Each number is 200 + 40 x the weight over its row's rms, rounded and kept within 0 to 999. Layers, rows and columns count from 0. The size before them is the row's rms in percent of the matrix's.

# gate: layer 8 MLP gate, 640x160, rms 0.102, rows 592-597, columns 80-159
# up: layer 8 MLP up, 640x160, rms 0.0969, rows 592-597, columns 80-159
# down: layer 8 MLP down (transposed), 640x160, rms 0.0916, rows 592-596, columns 80-159
gate592,100,158,170,249,200,172,252,167,159,202,212,188,197,187,167,158,207,175,122,111,180,223,169,204,257,145,178,221,284,163,159,173,202,189,185,305,126,272,150,133,203,153,173,218,154,178,256,213,306,259,223,142,235,140,203,252,206,175,166,239,255,141,209,165,174,157,195,201,211,189,213,186,162,242,198,208,150,218,190,194,178
up592,103,264,202,216,235,309,143,184,213,158,218,199,160,175,157,179,232,189,156,257,297,254,208,240,204,228,229,226,245,178,180,167,168,159,143,178,199,141,165,188,222,216,194,185,120,226,237,130,165,238,204,290,238,254,229,94,233,153,173,136,185,191,243,191,194,234,169,180,166,235,229,178,277,228,271,228,240,136,255,168,196
down592,102,230,205,210,133,144,208,263,254,212,181,252,173,170,255,174,217,210,127,191,145,237,207,228,242,184,144,194,233,212,219,238,160,135,245,270,143,197,181,221,185,112,182,211,246,133,224,149,161,162,153,208,202,115,242,196,170,270,200,201,218,195,248,227,218,250,195,200,195,108,232,201,144,224,105,174,191,255,186,218,159
gate593,098,214,266,245,176,204,199,272,222,169,221,269,241,160,214,195,139,205,154,201,209,195,179,235,194,214,141,222,209,157,251,277,293,174,213,228,178,212,180,298,125,216,221,199,241,176,132,222,176,204,250,259,154,231,166,111,119,252,192,168,228,117,196,261,201,181,199,252,198,204,289,173,172,191,220,196,187,205,195,230,189
up593,097,180,228,259,180,147,132,184,293,214,186,249,198,174,278,146,212,214,208,194,178,159,143,268,207,239,192,200,164,136,187,230,244,220,208,153,206,289,143,162,225,231,284,139,232,219,144,275,204,121,208,217,195,197,204,220,187,204,207,213,180,126,239,194,188,144,178,218,218,214,215,177,239,239,182,256,187,250,191,274,247
down593,099,239,212,218,276,215,180,176,185,239,237,168,156,180,240,202,210,186,204,187,217,173,212,263,176,280,205,267,186,202,122,215,278,168,213,227,265,169,207,192,121,218,195,203,151,243,125,207,227,188,266,217,148,255,211,164,221,169,119,183,257,164,262,233,199,168,212,241,167,232,201,176,219,247,181,227,145,178,185,230,160
gate594,098,132,189,169,164,238,293,239,238,296,159,264,226,178,243,197,136,197,147,189,173,208,183,167,187,219,190,117,194,226,96,147,172,134,189,188,163,228,260,209,114,160,189,214,192,222,218,133,174,229,200,162,239,249,245,211,188,255,207,160,131,255,147,289,183,230,263,178,195,175,185,177,248,208,249,212,207,277,150,144,234
up594,098,237,172,253,236,214,158,172,180,183,221,196,182,177,198,270,190,134,246,196,205,263,190,193,229,188,170,260,244,126,157,168,244,194,148,226,181,93,135,225,195,169,188,201,213,202,269,206,133,232,251,214,261,185,244,191,239,185,228,219,224,271,178,258,178,257,178,105,246,232,199,183,172,132,212,180,185,205,213,254,183
down594,096,210,229,205,186,127,146,149,254,228,254,206,228,233,224,211,238,227,198,187,263,186,202,165,172,176,153,184,269,195,242,174,222,173,187,157,168,202,134,182,160,185,256,195,181,232,159,230,132,235,168,226,191,237,119,177,83,183,210,186,197,219,168,186,236,189,255,209,151,150,241,226,218,263,271,209,194,133,181,203,262
gate595,103,215,171,142,237,227,294,185,164,235,226,223,214,240,182,222,142,167,210,205,248,224,237,179,204,206,243,262,162,157,209,158,150,223,245,177,175,148,204,168,286,197,190,236,166,192,219,107,121,266,205,149,169,166,160,180,215,147,226,181,209,245,171,207,114,186,258,140,248,193,268,220,193,274,123,270,209,213,187,185,133
up595,101,164,195,211,251,301,150,164,198,202,191,166,237,191,264,233,229,187,247,228,174,166,156,165,156,128,209,206,192,84,171,235,287,203,254,175,140,260,190,117,191,222,197,235,197,245,158,189,208,202,172,182,224,240,162,301,224,164,258,212,261,213,198,153,189,236,284,265,176,136,203,129,254,213,189,257,134,260,209,216,135
down595,105,249,180,184,210,155,306,228,203,182,251,214,145,254,242,217,131,242,180,243,212,168,259,152,225,260,188,203,128,210,225,220,214,141,179,243,170,162,133,230,140,223,215,270,214,185,198,235,224,231,194,189,184,163,150,251,217,184,225,146,197,238,213,182,164,199,245,165,219,326,201,252,211,182,156,187,246,243,242,168,235
gate596,112,213,238,164,222,254,213,236,147,228,120,118,175,192,170,219,231,158,148,143,186,192,143,212,180,217,192,216,264,169,218,247,195,209,230,215,206,174,136,235,216,174,238,207,172,189,121,209,166,289,228,179,233,290,118,261,195,180,147,192,250,252,187,182,172,115,195,232,202,175,270,243,162,215,176,171,198,154,160,201,234
up596,108,231,179,272,182,138,215,220,196,159,187,248,166,267,125,215,140,222,152,223,145,170,297,219,231,176,199,129,221,228,146,192,157,261,203,209,197,216,214,233,256,91,195,247,214,139,224,163,237,172,253,246,184,236,139,167,214,147,164,203,201,233,157,212,195,124,164,172,186,182,232,262,247,208,206,174,198,160,137,173,182
down596,111,190,184,199,200,203,237,192,239,234,211,168,241,225,162,278,187,162,266,214,287,237,170,163,230,198,215,173,170,234,166,232,197,184,158,129,204,179,170,207,193,194,236,217,219,248,196,162,278,189,155,110,202,229,234,189,183,172,190,166,151,168,179,184,188,212,278,239,191,233,193,124,193,196,215,236,163,152,150,215,149
gate597,100,221,237,222,253,208,231,166,231,231,185,198,221,259,208,210,170,167,246,171,203,142,212,147,179,244,165,213,275,201,239,162,184,159,244,197,222,218,158,208,303,92,220,157,194,190,184,208,238,244,296,204,178,160,228,243,201,175,171,208,166,237,198,191,223,200,294,213,200,168,224,155,152,165,85,204,244,154,225,192,147
up597,098,115,218,207,173,147,233,215,194,214,214,188,257,178,105,164,172,161,155,172,230,269,179,192,201,226,289,256,254,172,233,164,214,218,233,199,225,213,173,248,215,242,161,221,191,262,266,180,196,217,190,155,183,198,149,193,157,165,203,200,161,182,236,270,209,259,216,226,172,225,243,120,144,198,237,179,213,141,295,166,268